python train.py --n_layer=12 --d_model=320 --n_head=5 --n_kv_head=1 --head_dim=64 --d_mlp=1280 --vocab_size=8943 --activation="swiglu" --norm="rmsnorm" --norm_place="pre" --norm_eps=1e-06 --positions="rope" --rope_base=10000.0 --rope_fraction=1.0 --qk_norm=false --attn_scale=0.125 --bias="none" --tie_embeddings=false --parallel_block=false --init="normal" --init_std_qkv=0.0321 --init_std_o=0.00655 --init_std_up=0.0321 --init_std_down=0.00327 --optimizer="soap_variant" --lr=0.00414 --beta1=0.95 --beta2=0.95 --weight_decay=0.077 --lr_head=0.0077 --warmup_steps=200 --schedule="wsd" --decay_fraction=0.618 --decay_shape="linear" --final_lr_fraction=0.0 --batch_tokens=65536 --seq_len=1024 --doc_mask=true --train_tokens=370900000 --steps=5660 --dataset="wikipedia_en"
Each number is 128 + 32 x the weight over its row's rms, rounded and kept within 0 to 255. Layers, rows and columns count from 0. Numbers have three digits each. The size before them is the row's rms in percent of the matrix's.

# layer 9 MLP up, 1280x320, rms 0.146, rows 241-292, columns 0-39
101:168212141177123118141089071155097173094154200094146139151109106131166179161150136098119176082159178177133088143116176198
096:120105102134141160118136062111136172123122145121096164129135137123151115166137084165106167107144152105127117148123138177
099:163121108125162092124133147092145145134141111101146103055127107098180161129061157182174124231139167122160167136180091105
096:090113092132103143204128097099130087118127104091127136203139169129156132165112164162125034195128165141128141122134115158
094:162190142153098093099147114125138146079135113157165142124125070107104127074145171180125123082148176131138171114146157106
097:117074174129168136088107117126123142132117123169110141169140114111132154187213099118140131146059100134136126134112131104
105:096155061129072177132166069135151166205159127096120084119124132142176100118112121160113126102190134053114174096180112156
100:123151116143100101110124137164093151186076131126131117176135093139056123146132129187123163236094104127158172136130128189
099:118091111123140146137153154089150102122111098178121110141166124152128133102143132186057116172139122110146187169170139132
101:070104150078168050065146109146134135114161098077125131202137110124167133096101114086063132083163090137118141073095112068
098:109060125127085137109163131147127197064119064115103176173171165081097217118138166176096137148117150139115192156132152142
102:150150111255157118116139102135105082103140079178118074068186148143123172076188082131163152070144120164076113184116115140
107:131182120128048164090131123133156105140087115096099120128063139163112089120076169203073133133132111135124151134105075161
105:120135141128132128073151155141165111147154101177120110139113116080096080145132095085163065117109158088143174161166190088
100:171130128077030080097135120160065101137085121139174112092084122130105122085131154181120144095153141118064172134169156187
097:134100133183143126154098133087166184076132154138132140153117160176090117180147152143143124129169154107161069168107135173
102:135133107120180084129131100075094123174118157076141122084097103082141127116216127129140121087157098155121126124155141089
101:145184166127108161124104122069144140162117150120132136142110086087139114154136090133189115172087149152173094038099138111
103:112125099087114136106137158146116123142149151155149097056098106188054136128139061109079127072088113106135105113131155065
103:088159170185137146217159123095168134126104133172097082086131096071097129121115091063222088088128089161131110153089154113
094:134090162128131123096121169120132109111123173130104156093140144136168159099140091130131113113126124137115068166118092135
097:138163132089159121137146132095087159139126049118129192072119112139093112085151156105140147089109136153143159076121159112
100:052106090090137103099130110190122146152192174132189076163131156157122077113190154125094186145130119149147048147056103102
096:081134176121170123160101152115140098123107183175113141098119172106132155199154138156128127102147132134077176203105164139
106:152121135100146158108109144085087115152188141106131134181105084100114132149083063153058129160188111060191101097088132182
100:113097119186161142111126103150116101194147079100119124138125155132116126102105120173179148141133151142146123102087152117
100:119166144130036157164087103113150131129089142136091100118122067189090150146087128112135127144182114182140070086108152097
099:101057092028173132115140093131081086170111121134068122145107079125131132153158094116114188099089166109144141141140131136
098:156132197125133179067139084106144119081151146147173158136110094090103185107129113169125097190084158137096155146124133148
099:105125086164148115098122210109136131187130086181097148130137149114101168072172165142121114114139154110121092105207131204
104:159165188182116077128150156152151112128164121145100102086094163207085124077094091074163094120155112183163127077182129132
099:175147063150166080144121155152135207097111149147114159121148119119125098193166176105085065211096177159147097105115129100
098:103098137156124086107090170126088134115115128120115128093123103100160114130076122193103187168118138186195165122137112123
099:134105153068127109130114138138165100143153099125152141067075155051107117159092175187109128149173126127142143142204048145
100:141130145128122119124150084124097106113089142181104088142136198167205139117117100149135104076135154115171153161113106156
103:125116106107121106114202096173180147136064121127102152124128072183143114118097121162153061134103144076093130118212160084
099:140137170126137128141177216091105204136111154163121133189117136117159116096150129113113115165158127110161116101084139134
101:166091125143144155098158141126126125115112178140093098117161099170168092162130123082178148133160167135073153205095117092
101:123139088095171123158133039087145186122110133155151153130136106127109186172145161127121144128136160116143123104141078146
098:132170071092117135109168126144138059167102127058197145119110145094129127116138151113165120089145135150145135089147156156
104:128128146124119240128124100117108136117134072105100148127116133123123144119081133066141149140190133120147139146106098166
102:066144068161147122125173176071143142116119112133124115107115136130154095111166138200171136071114119161131113138133138089
099:136127128100150145116151177086147111115098076162092088112160054158143127145149127045178089096104145092135130122155184121
099:144097093139118172193128150123127085140081132109137141178103119132214165137124119076081080129128157180188056169091129114
089:136195148119093089125109160152191099118092162115124111130096088157110142155136128114137110148161147089116181144151086095
094:082183180110174116134125173167128190142198117128176113166142106163057196141141139158193127099113136168123145135186195097
107:090141136111136173174129141092154136084145152089108066113168077118168089168101168156136174156139129161136102104090099145
099:167119082174094186102153128093089125094113149095093101117167138160126104117107090097169187138119141160103153135139134117
105:102110095177188115160140147093138167090156156160115158095082121189134114127122095131106094163105094139088135134086140103
103:089084132073169124147132101130151103102116162162103126125126096100127127099165115125112137130181145107123186117073149105
097:165166123147151098167145053061128182144098123131137152147131092163186124156104145094179178051089079136127122146131089122
121:091149104151112082190137133120116111099131153180135126174094124176165108186117110144118162129074151149134097175112128108
# layer 9 MLP down (transposed), 1280x320, rms 0.143, rows 241-292, columns 0-39
097:180145181121129152157210146150112144132086109111131121164146166124110085152051181135117141092094065118132070178144125079
099:145099182191176156131086093176194141145125161125134067136125112137127119126105145117135107110159150153154158112110095088
096:095057092100116077106095079142055152168137091122159145129113099125126142132094157084113128161164117134066138111119158107
094:064062154130116105162106100121095112185134145119167101194131118171126130188104105086154154173115091106068102111080131191
099:086095085138150121134069120165173112150142111145110107173173159134146167116156168098123116111111167164092179146146104150
100:124092066114123156115253170086106143090054127079097177137123145144086117153100136120103102149152132121124124114145174131
104:198147166194119110075021078166119117157156129133071163156076191108120144142109114114095121123090132143105112133087128146
100:140151092136122075110003138106128200151106097165115183120174046100125114141135087154089108117121187156160130159068098188
104:109113135086118115140255098171142160104108184125124108110126119161157120130141146164125126121180134122082129142153127198
103:133108092076147138083159138128130093083126137124106130112111130159102172122098121165182143097152128100111127193167123135
101:091079162100158088193138137153143119142137130171111140168183183137095200152144195092121133081155141141132132146100104088
103:142107142120083133143121127140207135102124063187113112138131145147087150148155132131092126128133194097145090077090099175
108:155145098115157146124142167095161159139111107105105159129133088087118167113152128132114110130198152073138091100140095126
104:145105110107106149136060081144098175117152121076129131130162064118194137109132120143096081177057143080122083104187204097
097:136119158084118114118028118153157147170182165066146105090136134113164206134137213109134135117169179094122157138117129161
097:097152108141115144134138140113140113126180146189130202129104134130117087187148101125122125194064171124095155118160070100
101:156095141176091111106160146133119145089137101087156091122070117166124123110132134162139125130122112191120191148103118105
099:183144170118147159102094183185112108135164132126152112146150133171067097112149096129122139107137123143137139106119136117
102:056094125163106110098131123088187129121098120110119057171099126112139112092144147145159155094090131163122152124078156115
101:117129152107071114181192183111145118146127115180118141103090126175108172107117185092111123098160159114140155127178127109
100:109084117098122138154039093176124096123139110210119167163191100180118106138143138155138157132056036202083096088086156195
099:167142068127166125103255126104112143116110089128128126072133086069138156091077127091169088114218111145105137079080133148
103:048138165059169138164188053153143150196173117076122108157098104117113162102127133142158099116123149177162183117080158119
096:122137162129082145135186071094174147105134176201096100112139114074119043098127201141124080186144068056152167150164113063
103:125131131139159130103096110062139123183192111153089116156082081149174078085067090085182158198140090093143151108128172121
099:116082178135185114112193072138174104115110102109143074133146163147097108163125115112159096225094175127125161120133168149
102:123114115143102134142179113166137172134153146193073120052128115142132112178107083102140110076099146137125135146173170133
103:110097158121199149172000125151132091131110062149108133137177147123112113175101184139112182127133123091087159151104106028
099:132071156142146130122145051069069131090138148104136137151162087120090166149150151089133118133117097137128097087099122085
099:097146117125123134175129121107125166087101115088115136166147130085143157091081133118204139094045141145191183153066122130
104:144126086098175137092150168139127130091114134094137129107164143140144129132176114186139143172134165169190135076100095076
101:109182102121108165125076118123156092094112104119108081137125096139057204183098172104107137168113092144075091105123090066
101:187126092104123150119000175103174115132081098161127146103116129070128141088122083138138116134084100080140137087150183082
102:071117168069084102135130123165117144109161212057153089164167139185181078161092125145075081106122160132114108131087144161
099:202104143140080147123182092165100086137150154132060134135108153109139107120126112139087092106104097063130114142147059071
103:114196138122134126186131194128139159087163130163188146118170141104120137074115182062141170122105147111130108153146151105
102:195122129149127126103072154162103139136141158144119092168188141127125127085170125074119115105142115078116153143121129078
106:060079117109096115136106104136033111100068100176135108125102128172137137131161136108142104128065142116160138161126149106
105:099162162075162144144125109134147143133174160175214138126117106118086089105211115095134183174093093127129115090126150129
099:134133112120127133118255181139161106113170133133115087186095185100109150118171119115100089074182118181103174087145157124
104:079123179076123123131144233076073138129138153104082096148160109154155091156108189148125153136073137124110144149131139104
103:124206125134107108123079153168100114113128129179188119098107146135107123087098138130131156135099064130091033133093087075
102:135135118088163130104234101144115100164143090180111170113173140088084125122164105121152091093078115112116075102120160101
102:155125165184078114147130087094146135166185166144097149135116151134164119121119136082112141199104152217086125124146158123
091:151141131155144156083240135108117104115094095148115107122098144109112158169112110053151103099126110123108104103147111129
095:125085126133119132111101140122130100085174117080094130103158095135116115120128113147142128113117105107151129166165157128
105:160126166147121126120197120133214108091167174133151095119109086096172133082162127136222113124169133143108090137128125118
102:169123135135200180173076101163112152080177067113119157149141097149137108126128154167121100116182129121103146074199185132
106:180108119148125180091058097170160064151148111107156064069125138080085142108153114149142062106095057128116092086166141134
103:133115137150041105126172140156120125101143148153121199109103121083037105150146126161163114131200141097177181077160080234
097:155057163174042136140058161164205140097142178114113146094114135123115112104113112158051089151102161087029127110093138079
104:139127117171179088172099081134066108127122120144141106081162119187129122168182123108107133156094091139162141171162114107
# layer 9 MLP gate, 1280x320, rms 0.141, rows 242-293, columns 0-39
102:122152055167126175117100141106058158142111172137193198129066132083095150156124152174115151189090134127086115119101145118
099:185099130142189151087140134086093137117120080080126126153166123109107130135145110145176128147113127126159062109185165154
100:122168156117130191060148122145104190188106101099079156086134047084074155087050131145135158128181109120160152087130095166
102:118074164179152137114102105104146127091080128123129161095166176173170125128102097187159119138170133115144183154096073114
096:065169145096109159157072107108159078155133103142147101198090132094097119138182194144072107107084089118118123153132117111
097:109147094154111158123110102111117143156104098134157098162143067145127160176203147140166121132165092058080114119140146117
101:083103155127082116132107142156135133118113175154164111136061153150073132141109131106110126135063042121096137092111178074
102:130111127131182168179171145130112124149126127125137104164133111120087131124167134111117105164121166145180118101163119114
102:135137123130162150142120083149147183132092088110128198116154158126116187132092127147178104155095146146134187103127040163
097:080157116115127153043128130088143107145187143168165156105120165132145156056110122121125167094125149155087104159189147137
106:109127128079086050084120108053102130119072187119065171106135171129141170106143126145157160144122096089141194128076182183
105:119182089154111131079089152148193157127165130076144163116157165106179141127142114128127082124170216224079149135154150151
104:103151084138121109141127106117059143148162149139139113116169149111138079129075104159124124208176094173108108071067211195
098:160100185122111086111165090099094109166090200131194114110093180152118127134090141129142178133092129102088126142171109161
099:174112074153108115091064124148105165184090071163154062088127126178114095119146113159141064094112132097169178169171058097
102:189162155130083116127178105093138121108126117121118145150102119144182094058115145135164163126139136164160201124062126156
103:140153094102112111144156118065082082116084101051194090072088120134142163119123149168137146139156165121144087070092126110
100:089070175081134152157085151108127126071128125130076107136152099189145160152133129157140074104109083162151167136098107106
101:123105086154130184158076110044112126156125132167094098125095122117117125100162135108155124109069174139102179198090182074
095:168121069155089147094090153143065147142110162125162176060073147055102134132117193155132127215085174136161080160077158140
099:204132130099156117120116090075077137119118148170159173133141094134070133072135138117129078098154101112092109104105100057
101:096068132196110130103140113149063116074147096098103115126139156127121120122142171114135186163129127085152145089112158184
098:075190140135147089133105130154141091099135112135139154170104183107174085058117126120158161154114126160105160115124131105
103:151159144116158145146092093070150134090160127122132048134122129083104152112148103145161088129119142107103132097128058057
100:119086186110148161123137125105105138146060123069136084130145148108135122104144107140144127132118173097151185093168104092
100:132125150164180119104096171150184070131114107128104144123165057183064153120167144128164142077098175133045110112134081113
099:152131194107149165167123120112180169203096130115148160124136110158130139131163136113119139142115133083120093060179100143
101:126136146083127097122121122111135106157156105142072061090113114154148166176121134126095175122118171116143182075151110137
100:174153137091074073096132100100120145171103177117131072191136135144074111095064068121140157192149082128160072159142126098
102:156161137144131165123113128131084176154150123150160183083061137145115168167137165124161064183137136152111108081075069136
103:160063168041149164162124179158079184117116128127131066104120141107134140119100108210104145124090084079110128168158173111
097:170120127089118125117160161153164127138142085102196091200160105110132093070147156126084096130128114102094194094144120117
105:155087111147122093122087143154143121107117173124140158107115145112133140109179105097146090061146129127072094090136110096
103:132181120116121123115077127100151140135117118078133114130124185143163162076137126117139124117153144150140107147128151155
100:105149174098131084132113108153099098134071094128133078100083143148129097144125158113092115124132096138173094097181158118
101:171086190121144097068094114145135118150189172180080136130096162145155108147122122146167126133129109110137153064116120139
102:117114116115179078069136138125140136123104131152167135132131092158155118159137148089155102109119130115140113120162162213
096:041170064036154129117120120119089096153111155169100129118116159105115162147130113073168123126104089105107086125082117189
097:157131145116138168169082114119118183123158127129169115068095155111118081161061126131108167183175152109105197150093058085
102:124194138105212177107152126066124185163182177129163167143145135142118096134160165085136119091125157170132100149135149112
104:108089125167130083200115174079105150104051103159099170053099102076136187142125097159159065095119115155144110108120187124
101:139134139132087129156107093101069115113140173161126140182093090138170124120099124136147089106199139156165128155127169116
100:138107144108119149223122107063108107139111124107162183119106067194135105169155106178124110173164180177170150156114157079
095:169130089201129119170098127055168139139139099151127098157159152147119067117074166182145071133060155037115128154138036134
104:076088103106080044092131090105140181146133133171139064132093096137138053075143127142107137107143138154080121073100074139
107:179153078141153100073119138073148136120112102120175159097127137134113126063165116158108135119134140074074184092123132152
098:070102111121145105077118098097157100167079140154126129180122129067122141151157140092133190108084144173092136131087061143
108:110125154194135086131123114119171093120158160133125098118104117177103116202118163152184162123136101124109139172116154093
100:083163138083151118155127150082135132084122073114127137155106180128137105105129079131101135127109150127129105109123129143
105:184171133122126119122080110101145111064152171163109131151130172151146107108077192101131168113108149081174174082116136145
119:055177105134132115144118104126151104110120123184115088166127128171140138159144128096110175097111160158180153162174123127
103:088159132137170106163131121129107163075138070095126144144167106139112146128146172127128146114176119126135170111062100121